config.toml
lr_mult_up = 1.34
warmup_steps = 237
seq_len = 256
doc_mask = true
dataset = "wikipedia_en"
Each number is 128 + 32 x the weight over the matrix's rms, rounded and kept within 0 to 255. Layers, rows and columns count from 0. Numbers have three digits each.

# layer 5 attention key, 64x64, rms 0.22, rows 21-63, columns 0-63
133109059133108144083153167163177142118184130136096069114131152193126146161094178118108132102135126132158165110111124123101091092163137104117140121161058129140104197148154100111156129094084177
125127043164119145134155089132048096128143101190147050126137169150064124112101099093190087126073168120182171175041129180122068122138190153179116080181172125087092155103156143139081110180113144
160156112130099122108124123132132110117113090121137112122107140160151144105172142097120131122134133123150092124163139118153113131126116103126124090121089153141098144147169142131173134119111106
109117160158122126163130126115150148141098111087125168126141151112156063145130137146113123098167091091126110112131140121183177180101054154078143126154158109163156107128154139173126119150165141
184122070128115148064153124185054095086128110143114031146141149118118089107064141053192172096094130114162181173113106255161094086207199094108163052177079111107104229124190185097061090202109101
070117149110148132108170164143147162136101120117140176117153156136102084124115115123135103150151142139124150158132139215116151125097129107096178179143119123110131130202062121150114136119193164
104109094176070166106136127137147120163164130166130087118123136122116149127112115122108134154178118142105118103126128095192063112134155110137138109087048136092105152159156142128104131148081126
118135194053133140107169110116133115120133141070111135143164096136106138177142110150157112086135110101123129187128116116063135167148085128135175085143177143138102143152125096135162134155181121
118132143145113160105117135115141121202171131125142132130155106136087130130076086139128099129075165183089143150112096186133137113106143178103119149157100136124175096163070124175079120160141126
130101124109105130115075109134089116081162146099113118147156181120159131127167154130106162132195108062125095113165142119144119126158126137143154078083109131141106188170199143095170106130126174
140127161126139121129159133105179137114097117116143176125157073143138105121107126143140101114063143151155154168147123158095153165114138103110079188186165108142123092069107073149127113093203143
137086117144135125127096145105129082134128112148112120146172108084107123116142118120138130075133113105129130163158079073121105143130117141177133119117135120138146121110099114114136147132152141
184099121121116109140098146136115109195139133187156141165125116118070107145164094130135154141120150131137125118137134101102089125114090129172176137128076134158152129116120138090148114134125113
127142114098118151148110187110177172145083160103098158105140097124106137192096111093140119158090148109086102136145122077152149144099105110082061143066149139141119155142119135119160137140147111
144124112142112089093161042156115132116176130114124095200125140132180085110125141149096131153129100124173125161139194176080095109162103179142141098095154149080118112137178144095113116103116174
121118118112113118140147106127068158145164107097148104144099169117107093135180121162078096181128110190147121168131200147038149086181166157142152133115152142108123147129189125109073097163166174
102047124101167129096078083086108205084145082082136139109098124166172147148085134118114107156168157165034140131108086061130185130102095157139156127096088131089156119188125164147101162051165137
191137151149109114153164134206106086119114135102075075149118159075130089105148135161141131102116084132194144179130155213122095058153144114124164073160131114156105153111195118077129075198129110
124130112083171080064133091077088156187180066156148170077125111219185158121098143117188155194174136167038126116094096004174151164105024220185128130038111135069141076140083160138113134087111147
121109143171161124174084168033223198199119126073138216079141100191123193110147106193034056151166147160029061047218101000097161215043113132104090194141171076175141109162028059218118160054181105
143064139165175102161099094146070158089084126120130089185137123123177118088089130140119100178165084131080145177140102103128140097105112141144142031136101160143155105146145136081090169166119091
105101146095140122131134110168114175105133088079102070109108092143159114156083138151110174086136085140109168157122122144151164082152132151114169132156096140108115127168138102114142110093118200
125147129079130121096144126124104140178255095102121129072116131147156103132150154106123141099150116134096143115119123136100120092121155171115151155145142117126127178133117096131132114099141193
171102175108160132132100109091121110163161166146156106130142126121179106122098151139132115097137097157113137178144073125102067101126106146180125062107092105149162059164105175158083102195084039
179134148142178091165105128129151152187188152155132106132130176113069141107119109125105092081100119118089142092133115099098079125089152135128112080069114113134154129149143171130102130073142084
107113141186122091149124117172123146088082131117119128172134094114082147147130114156106102128113129138164091123149150093158139108090129101119127188182128154154136159123154099081128142153165168
070119081177110102111156132132111165185183122139141136130109137155070119121174106137114174180115158129121117091132103095208119110112159149127145177219149105093128156060130132141122129165151178
146128124181133108140167108135113113089156133121111105168132174115153112089193125145151108142128073158189135110129140164071128084160140137125082089175185197114101138072096138104098159137112153
118118130139157109102177111152099123121181124127121125120099173125154128062131138178126129145133096165160137141121157129131103092141141179133163130109126155080102138119132118132098093121112191
176087159143122125179100110147118088143102111218095120113137088110142103107183108098195146062132143099106142122149064120116104103098124074176178124173088159196144108080112136125176132178129082
083117131127136174142127121082169154109132116071135141121134126154118209184063093093132058137129144168102100174161178127130181171137114128113039169125164095099145147208115094119133171096220101
078101132132129184139126128054156220140097100135133171061121097186140208186096122079125117154124172128086103122147102030158179173062094133135086191067147134149128137169079110182150173104181151
114124100138150137136126135087160115133102148159159200127152087143142189144080128138116130122125142113128084090110115109161102183118097126125093155149104165140141097145046092176130162140105088
171092165108141108108124118173099177098173097076095029131111177133104094097129141131109122123148091138131211163115135153114169090127147115086181114136105100096132152155217179079133098086125144
125131123159128147140129129097127126124098150168144180115163108118168166133106142108118120136097142130132060100137129104140106168102114118112095150132148167180155118106079101127125159130123113
074140097167096121147121139100148098110114165188174207159129113107133162168130121130167131116102152093153070087118116129155075135098102135158116149139120179160146132101041110144131167188114120
157112129158149116169110141122139123138161117159131182126167140081112145119111133085152121136129146150143117105149112158110065167091133110147107108120146120131156165151108123166074105098158071
145125135143111122180077129124193081127120143093187092161129172125104088131119111171066064086131134122107143122124085143083140095152133132108146122225097097178131135164151129129170133112136087
121114118146133183120148119143136134095044167150100190132133127124141185103124093103155123203127141125134108122174124106149083173125104104142096146084172149124122121120129100140089160152119102
144043100174150092153109141116120139096113134165089168155167177080105135142126142112141117106148137135119115114150179113115079136092131101134115111080146137139140180137084178154081129120141055
069136129118125106146109116154139162140157095102136100129077113147065099121107127162081177102130108103063150082128178136143160140102164138107148158114118160090120137165167140119150112074147193
098138106136137094168139119172091113115181111213144152157118160064122171123097134116150139127121141147141130107105116178097093136053118101138126109129136156124173159106089117097099148150175103
169115146147162144116132134149162131109050155121128137125171110136168185112136109134139089109091107121148116103148126087125103071146123111120112158161146141167128168175089111127141107088134152
# layer 5 attention query, 64x64, rms 0.215, rows 22-63, columns 0-63
160145105152093111138159083140111152090134112126094093137134101139171125097112190125117160104106112133130164141152197173114091115132160086104109104153111106116134141102151149122104095100151162
176124163153155079134093127042166131149075100100083147149147094107161094104152180186083068103177116156097099103211163077097138129100128123113147114136175118169123113155098084146110100120121137
097136147134142127114148160118128099178099121115152176132150122132042124142188105159158112146116163158097079080142079027154183146064159114144161094144151120116083080053129110134121141105137116
107115109124173108115148155078130113173142129144111149190105137130108128156118168121078091108124129138077189162075164143157110125148124142122134124131114087103202116156067124105103127142143117
095127125133086165114091141147126033140088108132110143132099120091122143163091073125170129141138132176152131138091145133157089132104165103166139115148128150157145101114126127125122116169078123
182097134113133103143082129126138148102077168123108162133130079131147132076121147135061137114116082135115099059138123085077102145099181111150059123107088121120152111118122124106138123109160107
125109161139119151172102134174082083126153128078112130128079183099120086103115129143195138132162154101119114184118146134108135140116131102096174122129140085142107139142132128096109114084108099
140101109061131150130123145147125152117122182125135136104169062127146120156145126091176164075165130139129117122070143167113097138104175085203114115114067119137108107140113188128158149159097109
101093184169146097104102145125138095150119098103150152088076120165121136077141112168075062190133133143126106138177141058130148123131104177112142154158158101125143137117108079095103108082120138
106140097104100124109185147140095083137131079138141089125122184101114088164110089095196111119137126103142166135100156169150122099142133155110212101144110120092150132126132157149123120160118103
148119143109104092153128117094134089156110104049149124098125133113133115112113172131148140102146102105160133141137051136125195139129095147106123132188117128156110122136128088127108135093154098
112158137121120124096125107127088088124162180167093113192081073150136125132088091135125126095110125162119134157149104162058106126151152137095129119084144156131152119122138092106114122100106106
120091088130118125121134164095150223129083099115131111106169185090142140138158169108080143124149125113132151087148169109205150169127094131117156117178094190144141133158103173156152135151142130
145143163128164124127081102087123103097141181139125126118128104167166175205087135166091066086129092119131137174156111148097132084152161067080110175136143116136117155130155119093116165121122123
102144160117141140103042127092142038138126183128121141111114109160148146185107094148197074150134162162129109178099112140058106060110100137162122166090177066147092120127128144115115086106125129
155141141099147107107059117105184151130132154089146115104097107158170216153096074152075105132155073148116051138154142125127152113099144132126054174096126095170080072152104114167139180082126143
146084103152129092132217142159053171152116096163091175161150164118095087064152195085184174113123187114166185094081129126171120147133130108165171076173089139070186151094129172103145125160142074
054143103100130114110072062107169105086068141109164124120131097157151140152133072137088091107129146141108089133168185133127098112120170115162101153129115137190104072198078131156093146146129136
147156136174174117204069162118139076175117202172139117107165068132133113120118107137209130101152118115071073133138092080068118126122106139167115121120130087191113117113098105156146151136125144
165095086094107066099103132155098183107112089136106120194065111124114123089165149107051164147148123127109116049133178166139117180069107066136134089132073153122088107164118162183109168151115126
204046132101159117125143171111116185098133105115095147152119162139126104090166144147102111148141126158142180112148149118124183136151098090123091125130091129060154131135100148127133140137151107
080086138126127170142152093056176080107094111126145138087127187135121088145153137135182108126147167135150131129161119153131139096168152153166110125205113126109139116088112142106118118151166105
107116104106093136103127090142107180109109073128083052182068123161159135147138127109041167138169074076188120077131174130172099163135166136099124094124115188141062121126135139140159144131113135
106099088096097157148128103178067131099149120180111112166143133136175089163142119068167145157159135147135098094143175124091088184096120132133158087103122112131107103159133099122134099135148107
193092136206147101120113188152111112158131139155108186163139109142112105129154140134143115135118115134120103135087067102103141158104062100128149116134115119134148136158123118127113140156124113
102125138154134157144119115099149045141092138097102137174149085105121076127144142147165085147100171163136120118141030090104114126144125142160123129180185175142132129057094103084129083157152142
108113109135169139129139111119130169148072103073089126122176112111159155088166162122096149117158103095107149081113131084166085153112158142141096114149098087149151121143078143117108138145133150
132140126152104123172161103046129142151157130103123113108164130145113139111086134169082140070147136122128113140144133112141166162124100143102123156152130120122095103158130091170132139080111135
124157080141161129078145133172121165092104123145117146178115128112140127134116113075126102148093114144111166076062117188144074119145146141149103115105112154096155141130080155095158152167115104
167156206082113162161100161087139112120105131083166102023112103160157139137091117198102121132130101106115084102153105079106192115113095123069136166128142111182080146152144057122100140123115143
135169169111119132122076089096152148114088156080149105039110139155185169187112078186027110072167089108083075134188182081098149121125156112088151145124139129191080112181147075146123134107118142
161141185085106146148105126110146126119146131105139108071119125152149158153068133175073173080137126120095081163182149081106140143105135120080162102119148126166127107139150082166105173121100152
114101076161167121119187125151085111154129167160108140205114109147129090089169133077217088163108158139176174102056126179149114124156122151177106124114069109062152126143104191111157138131192100
158155164127151110147066148158125126145151142111140155049175117137165169139128122132079168063142076101068048140175130093115137140088139097105139161096119110212104142145137103160115180111104164
123159190103095153120050129047201134128111126049161151062089101155166182185118090226000090157175085156080033130239161033096162155090127183078142169098177117228089081162125065173122130052086155
086132103162085119138098029136121111151099125131158134085123115152146126170128154073162124057112119087128077121117149135102151111125191165146141158118125116152129125161114103159125129117139153
224092136160128132155167193161086152164170140140078099163131116082093126090102142117136163168117105133161091124097106134136154165097082131156129059109122085089158114086173126103172137076123089
121164097126178093140046081173151079150095171147176148088169073157124181115128108120111163044110094129087111162113129166101087106135138105120142169088117143165111149168126125151107134154099176
102190135126117082131102087147094115159135127142156163074064127154152119136117180074166137063133128126099085089095113112111142165112197138146145148092137137134096151149118119178145118106105131
168102127153125143150134179120113124108193150132127160158155123116146050099157157147162086196140175163135168120139099102079161135101081136139133149113120123075172125130107129110135077096162115
118105129136057119094077075126126129126096191130137176153106120140149080185134138117138076111113112153130055088158140131124167138085157109184144150121121129173100100163128140152118149136140101
189126135119178086140148143159105107113105147158092147117165152174141148135115119113148132087124099115098128158100136140116110121173079133139133067094110093150146138136127102152114148134099142
# layer 5 attention value, 64x64, rms 0.136, rows 0-63, columns 0-63
128176173142099157095170150113153152140135111092206137147151151164160133151170136133136087134143159231143146112178143131153111141171095136075122140140184086110125163100159145075096155156177141
086170120144094136193156139167111167111156156112121125149074151111056093151102154144150130057163146071129134150146049103141143068127157109143101142132135083144121160119125047137118140111145160
170095174053165181101122134119142158121141123139152108146172121118130151160149157129109189074163142157126131109095146135073177177146163094115182194197136097110114138076169121179116166153140063
147069116178112152143140130064077130134120149072078148132134128181133099129133177134122100127165068116069142224122059142182164131157081186176104120113085106071100159157126130120080134134134118
136096170068190129053109135117114107131103142109084134148119090133163108137139132109128095141174110125109143153118112131154069143127046087069161117147070146155112114191119181132155170138173149
141134118199180060086170087157137133108108095155121112095129116137149143131147073131145131095128138078138141141165139150107117098086137128125061088183158096145053068167143126189174131136161183
135183055074072110134141056128166092136084083097118121123118059111142136143139135100156092125090137146152099107141142119050154201150137115104110136155128145123140091116166129195136114135110129
143171137145149117095167162167193130144059198069166123098035121118105135134139163124149096170086066049140110052124104146091064134125082128107144135160131114083109160172117149087127177129107168
102069108124154094119119157136147087114190108142120102148101120117082135107148107143134174065150136099116119187127106126144133081091097092112108117037052100171144140206111146121103087136160157
110165130144123123093176149180100123133086137132242131168039075055133097140185118093163074124063121144134077132121157105093064132128209142155115132146148128147144080143123084136114102150086103
151151155088116151222196114174102106098151162157187182045100123109173149156162158093134165132110150103083091108103129166125120110104111078109131174069153135122146131113111091087107085109129086
086095075135183082116106220126099146159138099117066095163193148176066098123131168178134115122174111134161144185160114155160120070113128163177123035135119075186099179150149144110091177131132114
121165094059117068107133096173166130119027112063160137072147086133158145148194110103160114169050109150107111086128166140046148153120136148098115122114108157127126122162128140128133114114138135
119085141114150137099157080116104176090127162094110130110174157187141101252114171121122152095177132153074126117087112147126151094092063166103101182084096054120109168129153077041132195118198079
158130145161138184100128105163125096100132207118188123060078135132177182140109148114141120153136136106122097077141110117121117111210096064097209208145180144117176161140114119093167109108015067
131188158078098184165159114158184089040081139177216186125068069066225185124163106099132118186130136133124139117135146127087084157169173057025127191128216174106178098139119089147130099099101128
107155095120141114202140104131119132099106112194133158133162143110094068093153144101121145047161183056151082174080122143111124159079138136148131102026115070176124110116110176136115105145098184
142098160120116103117120150164101164121088129069144118105208109084142172142153090116107052133126134191120138182124132098093134148146152148123098160121107182106110086209121177102130071121191123
133091135137147144099121168133110079160135142108139113146221199103132169133143107137120156102168116153116122204139093143206147142181130189185130122171114153103084125191169139149073114108111131
186193078163073140177128081123156060089143124103189160097106086102196130098168058065124057169051158126112115108165176094087130177158100049072053189093162164118196075093095106142111077118148167
174111111148126149103149091124151132111115124160137123136055063104194075160114058110159135096168178114096102129113092124130115157167116146131199126195127179109164107192096138105174139123098205
151160139142135137088171173126148098145195095106085127127127109089124145174152157138110064146162094103112159109156115140155053052162119118148094109198098112115169088147082137136164125151155201
101182122126091069112148125169139129108087100124168171092146090168116160074154089110138155132072168113154136090151189138089169197133138098047119148101121100120130153098145132197148094106119168
104076151096196138066081166137095117098066181141096141138178171063131133121097129112133096102124122079134118145123028115103093094111096098148103164181152091174093137160106164111229131109092094
236105123092063168170140094112159079091142115092147138125062103059188135152110157106143112120113122150108119135112120139099158127136035075104141202129124146096162125136120110158133104110125092
100091142188096150155091157086079127178159131082123124115158185123112094168143131141108161126158075168111167189177126132174172127118122166158133157064093131124170159149134142096108156088086138
142143091135116175139079153129112135092076108109080135176082051095147125121136059105121092106112170151139141082139150103114118162109177147140119138161157216108126119164095114190121132142130211
089106129059121107136134114150134124125118143188128146157093125120136120114075142119122051093126141179166134145150139119092090080101113102134148127029113111153132168106117143172135160108138136
087088112147144082090147071155138141101063128117168119158144075180113091190153138104111050128064111220109115111114162134095156147159171167159092107068065120135152086144116129150146109110146147
132120115136092107112148141136128183147107109122163146104128101165140150195121104142144137115171149113138162130129134106123084122136160085169148127126106122104119154102103118126165126098096071
103131091063131079146099076161127116125177062182121130157156100090121133118148155126113197076187095139134119153075162112025125133103208122154160143082092127158165086152127143144098092125120138
107125094124120112138158100133103149098096156094161116127144120151152120150130131106151102114088145172131083137097174133112192102110118184124119139102075113155107093154171084100124139115102084
173150136186120172118117168145112163145045120111125157146126081150143106110148078125147159155075135166108123142149115120110076151162120140097133079133098149127143111125142130152122094155112106
208141139126153205124124155127141129146098141192095128158068113142156112154113086107109180104110182090125139110151154112115126136095112133115157131155171161121097085139113138154142167097057153
120178183020110129089120137060122136143180124124138134153098160148116164134141103130097122126151149118141127155143200129081122180112141130139115114075163086120065187131151127181170102117124126
064186100120125072122125103130116140158150058090157098085050123112103184154169086104122090153123091141129117153205168102160132131109147144138139131124172128134123131165140085114100109215177169
139105183105126141037118097114068097105119146105153131162122145157090147211098192121116105123187074224125120164085174135142126063158174184110078142106106120152114143158087151143106128102138132
109130147132142110093092153139118135114098122073099129128055141127058104129153131104119094249138091168195095109153117154144157109128096144078152134160078164154152118099115102101061138224130197
125099137147070150151105132091118089107149142116138148108101150144111157089138146126141137176143084107144129136106121132141066154115158148152128131138061032115121126102103124140128134140122153
143141084149107132163100107122200161090151154080119141089138117134103098117096180094138103141053154117117134071084093101187169147118093148114118138070079179073170098169121110059136119059155074
214151056146108138132132172139152161112145080156109124112099081096149118121157110147120114156095150109121113109104110131098142150171084095134105129183202137108116130155151102140139144142104110
162111160148092178121132113198145138104105157099183141092135139105121123153114051116146104113154117128073131117152087137151117146149090135107115138155124139133139102132128169138161130133155121
095143143071093124146058133142110141125150098114167110120108156106114121153111139116100128149151130157102105135144089120108147163165104148097140137068123097144125101127138161096115131119137140
165116072130096173100144124141142084155057150133104160096191106136146129112114166147122143077139147121134135111091108169115084131178042087117132135172141125113109100070125149133168135135092085
097177109116117070127100082158169043133122162097114118132105131110111121150107134121163083173124091179100148043146100090161161078147146135112084084180127116129156084158132125159088149124114140
156140128132104159076125177142102127137127107156128151137159133063130105084151111143150100093084066175144120065153070139117103150141146111077118095194169171103116123130112147158169153190108138
102103125151115101212119098160139141130112111101171128074133122114127101125161101126159103128122067116059132115124128151095137094116132069133119112187105106118154102163136120137173129130158111
135180080149093151127133133135173088196125159123096127095140084176092125110111129121135137150116153133129127066118139089115113125141160164183133137075114155082135110142111150081141099092083138
108091145076154126102095122127126163142197104205105123166114131089112116138117130128138123078088138172204126143158099133121159175140077165120171133068112164104104134154134159165165166152131165
155131121150149115189126136179156146143067113145074114158079084125139124136140072115112132143124111184127129143159159123127142136139186090137178142130135169095149100148111140165114120164113135
125150074165131097055157159132138083169114146123112147153104124126116086125071146129146134122103120087149126089154088118165074162127122159132124121166215113124148095085111160108117114171096162
214129113159115160114163087138163102178125137162112128150122127112165118165117113128132149137101132111098132202148107150169096179148065089132136125153175143131133095097119130162165114107127109
087132086168139135146129062146155157096118200130168122162113135107115123172135154127127104127077160109063166119107081142132209145156059091168135126147154133104172116113095145102132145159118124
101084174187145125118107160103116167133183102148101101134080089154139084119139111104091160105108187080159117161162141117089153132067135142144172112102136149154145117120140096091081131174129186
152180146154128106091046132129125121081132135116114152152107124144089110126094150131166140076103114109209117088108125114109106144154139120146097119111135151119121126124148149132102113115088168
141185143084123070061081149117113214159068091146162128148100141112122129149125126135150173153105113162154109093101161134103176126157157161113153138092123173131127162203140125116122130174118166
084161115143132125159118101162133148159109122052141109119111103072156157136096165125087138201110132136139127169132076093102156160168157182154149114064174151086120140144127108129045119128133134
142125116171130172133131129091125169109131124152134133093157133162127141096155117131102147096138182113147135129131155146056137131103095114131118113169124121122152166113137144109184134101092165
090115131123101157133087140088125133137115081101157122146092162141140150134145123133114124106143133145082142141111083098102136120125127096179159098129123083168129110122128095105156113152115098
128126161079127096171132134108121160104215060145117097112134130120103133064158111156089131125121141139169097168142179178097142107113110122163141140114125140144151151153167127118130130186111148
120111156156080107101133150151153082118175109118126115156108123157127150109129096123135043182135125186136105101171116145145150094122123158102153099145160141134131097086135137125085074182135193
117153121078121113139138092119162137120093126118134116126139134141116137182057177105126181104136127142127121060094099096187144109143122185100150125156108167130176114195098200067080149104160110
109134118160136122135148070127116116157072163119136139110129126162126117211111194100171112104178125219123120087087143121128149095129153150126136114135119175093143101101116173087114108106130166
105128102079085106156164118105149129157119136114096123138121111085150132130128057120098135030095135017105124095133166096130110134117125118118133119163171041122123144165157111145131141130183066
# layer 5 attention output (transposed), 64x64, rms 0.124, rows 0-63, columns 0-63
132133164107076075098133080116155122119196147127094036138136136166142143182096146133104121096073107170135119146125153135096158101154187122140120088104172147114129117109201124100127105117121131
153103113095154134105103117096164119088133162097162152089123136079181138065113178051131148098111144149130149145132175074115085100057138145147125155173134110135129104101147188165151135111148095
077141131120172128093147056137118164193202118149128163131133122142171132148117127180136115071099067098085181186144154140130100168090145134097134121114114186172143150131122127091118159105110156
203155126046114074090133099157133114080085091129160130127152091204121095141114090056108085157095157139186170109160146146097164110151079126129119115148117104173125116134125125149180157122153138
109145114131094096125156126123114172183118120152181097184107135160031126130118117118109089123144078140157171118152101150094136223167147148149093143130182142130132129111123102133137190118138078
055145093104056220168083153122160122210146131109109194166176112149086152118129124103157093181108120132164130121093101128146142128087152151152119144118139120127109123101167142124095174089128038
088103153115137165139088159143075106161133141192159163139090162141137110144078059243101197126186121103107131111116121099172159095083154122147138106138097114142127116165105124088110119137127124
167116131143113128186145137082068137098204113189134134183153161156065141108106132062075162218105176160120103117182137101171142158102161143108086118136178138145164097139114109137098100148137125
137159149117136154123110135121097155117041161133129112152117138130138136096142196014179085122147106130143142080128163102127124167173141158126146175153123131079111136101139130144097178171099140
104082174095122164150075157055161071093180164179082098120106089093112150086065105249086157166206141050094181129153082061161106121115117120096130170122175109132163118208092217144118115147126132
118076131104191106111066175106129164053146086192157109125107189102166093081143137199099172165137167124088253112087114058150104138160099088153173133127156175157172185103115185111202076170066147
142190099181043131113125063102131102142095110082108116128130077156134174169072121000228060072055150173173075133138119176085138134148085184104106139137111098092085084080147115171087149105150125
137113141160129164146073157096065101153156113206121143171110198133108158144087105240091140161182133126148094119105116163186137123146106108151158081136143131144122111130122118098124110166115134
150147057062125077062122119120095145154138079159221112095144161150146179086114126070130078149069059192153192199135135196152104132163101109122129115214151153114113164104163187080191146099102099
140094128137194082159197160153135173098169102174101108162137137081135090115165131165000173147128143135056194102073132112145147143042156088127085125099110174101167168139069198132138084154130150
126075207129193144150132143163148190121233161154112110135128173076115069134135186255000183103182172137075189118083109085139097117098148086216175083123129187138142117127094182103164072117106100
052054164117183108126071177098142114117040136144184148105087126161137143121100117125254094169123140110113247089088132104149135139166104172140131156172143117173117145146085107130158129139062138
157144103137149144122136095101111075119100133126066070167109120139097125155135148204076111138151122092190186146126142153131172128156103088095135114160141097145145125102147117107096139164138096
157143127133142121129130066115159114113104072116111118156160071166131118145134143118108030127096101120131187110133148121060164113121101106063125108090090076114142119115127114120105164123145154
105047209086142164173098178191101155090110180176118103113062176102148109114119133255009255177208128099105152077088092061157132091128141100197186103121099133169147189151126157076176061111083095
089120176088173106120169190138170124151129153097170114150171164154113112071115105200081147171146086117145233125107100143147102165102156115115087130071146108127153105160058162137139170134175090
114149176114122121161129105119144163134121179110110108159166106145095102117161096034075135138125159136173125148146114121084158158135133110077139155130154148076158143142158118124113145119168035
130128160123144149157116136123112144121136112177118136154118176106136142166136140255151150118158109126122027091071155115149114100112150178197139110133152165164146137097128072090142101170077155
098128036158124109207140068110164143147085100172125137110116128122031144107177143139080115122138153090127196122104154127100099181094106135108082175175126136080129146126073128119126156110124084
099107163069182113133125152150099172102117145186157134142114188147141085105155095187007194121167180099107196103139142074160112151137176089141116120128089157162146150117108167096154137138092152
210156125128116082076133094140114111086084143114133069114135120151147109140144118039144100122108139121115091131122178161043097105147095120095096075149110073116089160125137134144152121156156183
111117134117147144142175114122161123147132184116161140101127150127087137089109160243136179145156160070147104135107082101120120108121111121146178108121094080184139055191088125119089110124156099
084103134156127114123115093094131139118084133134172117115107122075112154114122126136154156102160167145113146104128076110128098140123165152169111141200145134107080105135155135133116107109133174
117132158097108155132111121113091083155095170133116125169120116129143184101110057234111088178194098094140094133137098201187166094138116134137162122200161154121078135145133161123084121157155117
148153122135168112127127132142165106120154087125128108176145107098129101086153114086115142102126134111154113145108132142131126118113139138124134116128144166126111129137123142118162127160158147
105131152167224192102113164129094136140094178148153142132125121112168102136116113152200087094148114135106173154139092146142111118149084136101127175146112157113084137148118118135149168154116151
133096116098129137090076159120107067126120115162135122119097153134137186115102099191112112143158098128103159107121086131181148106089087119149141096156117079138133168147103179113115145114121147
148101136118103122114079127079127098136108146107159092077163111141161175137099169114123106141147162124173179103131134112105123114099124124189118171152144099086150102126136165111151155120134145
137094148130162100102120161117134045114080172117178106120155120119135159091116153209138063141064109110132138177156094169100110110120131118082124145128132091096115171149168154095157131125145112
142130102152101109139150146118170093114123146151139110173140162096102100106141095221141155203124109091177178093131073138150111091094128165088143105114137150095125076130092187102129123112157124
147149129124137093140174131196180161145079173133139061137099105120066104098092078134109217133135116089160152087081134145126089157114141149137143099162104112139141114164109087126140189121101085
115115104218095142165085138192116181135122094103085137118130171072100059149108191074176187144111099106177022081117147026084128172114131163110140078126107135090090088100126144166091068135115158
135138157126127138165137199150089176136128119087169119114101153124147145154102135091106160093126139119154157069099144117070052157077111133209147116140139125139092130151101099126132149090127103
124101130106131135119124127141106169118160129121095179180122098117149116115097131089125147129141153112174152129122118132132113112068102133139144147150139192162105112148127121139116141141129131
134139115080157088175192126120079176104220099104126201090124106150189150067117139074186146100165164138118145155167145082120156138135075124155150169117105180192134216099139010159113109136126170
122122143096179151133148073069173094151091182144158094099122158171155176116105095193125049098119161103115153139149115168139079075112159156141110132144131111124129095125113189087138104143141115
100153110113143123112114079126115122132113129100136139118130115145156154122124126077129112106121124081175140136075168105107107123104149110101119133128148109070174101123143146142119117118155143
129121117152091137118170115125131166110131126106133137160124084132143120114119153150175124142116126111180116098086140101136142128097125135124133108140140119093112160094105097103147142093144095
095102147131167154122103093074107105123118142163118120180159174153169161154141132083112080110101168131115125134127125093138153079130159117150098160146154099126136093122150143113097061112118173
148132123143197106088170128144103153137094135104107144067127122144070142166123152150190127094160111135122005129097141093107112135099102134118125128089148123171156112145108158142145095139100133
127130128123165183066082113099170082089038132105181098126116165176155158181133088125105099168106196138121149115114131127111068056141150116180137162137177104108150042141109241088095097088154149
130129078061150158090174076127109126155129155115108134103140096156133144147125125079114120110131138106130103129114152113142126129154123098140113127073140132120178152092118157136122143145125125
132111135097157103127161168106099163130123109124145134141105104127142185121052127179224125160140154138141172128134129100144149127121065114074114176150119143168117201133130126103126147154104096
149135124143095149116086162121123065063108113087137148179132157152134124113153105175117137140126124132112149115162111106102121097127157135144130101158166109139115119130133114138144142073129117
142133125102120102079160127109104125104098162093176085102147106129085140152110106155113100102121123143148143130127144164096104140164102108132105129158122102150126136150149143115145158138112097
149123158190182135128119155135129122127082132139140082120140108165138169143144132098136151155106184175120120153125125123118126055102129121130120165138106090153112127165150128085134113156113138
115104125163178101134100073086115086135102168125141076126182108138137125122148125154078086114113138111126132168112144110110156096145164131105121140127133101100149109151168129117142129143154159
129174155134065110135148070110117131171167100133044163108140098182142109141172145085097154000141142153116166181149158128090108153117146135123137148117121125180129179147199030137110066107084129
155149159107088123133128199155117097135132120102140064115143087112165142107122162124077146132139063156102182144165111174123138126136119113125137119130088123110104195135144104110189209137143087
157131137124128130106163163099125104124092152128130170096131154121156149124138143108177141175100141123088140124142125106136128082107103148126150114144119099128111104171118143176114104129129143
142127111141076162170151167109147110131128103160127135105117144155132142095087126145173151190104168140142126086138126068115077170104142166143120115154127102126116125109096123117132126076093094
170131139156087085123160124123138177170169112111155138121112086152094106125109132131127146101131143128129135132117116134140139169113100178109130147168104107168097122169130071095199132104146123
124151145098111153164125156114138106139158126120087140132136141098151117132146114151106119115152102088127200130130124180118136138152135086112122150130134137113124142095145110127073116113144101
137121141097085123115128107135132118134130148149084101128134134147149114125124128146111139108104101149133118090110117138153141151105125142153154150110155144078111151133123138083135145097098114
115155100099096166138170168115140114116129175112138108154108134096142115149086066241094124138173112140119182113152119181145132121161138113134124098132119118117119154113088173147127179130146095
128164152125169118136128144153122155135086127041144065140114129128130153171107138162139127148142112127175143094112123107156128110108112127109120107117120115104107121154078147114146170149120128
120123137149130112162169187165082172089197111118095178122125094135120099105110166049236152136121137157139070149137142051099159184139103116123120126104111109162128175063169000154090107118112169
122133108151111121167151166167088168136144095087083095151116121119115125125132192002178160131090151118148130121120152053102164170144088094081116121116097114154108198098172033128083093144104126
135136111125170111097168103112132107104110136184140097116148092143102130111141129018116161125128101152105123175148080137146122081109154116128134109108112106137196123087146121099142134130146155
# layer 5 MLP gate, 192x64, rms 0.281, rows 0, columns 0-63
090113117194135197113125116115211101112171145140131096094109102108141119140143121140116138121104089156113074086126116070125118139104147120060119109130102129109115081129150157110095151090143055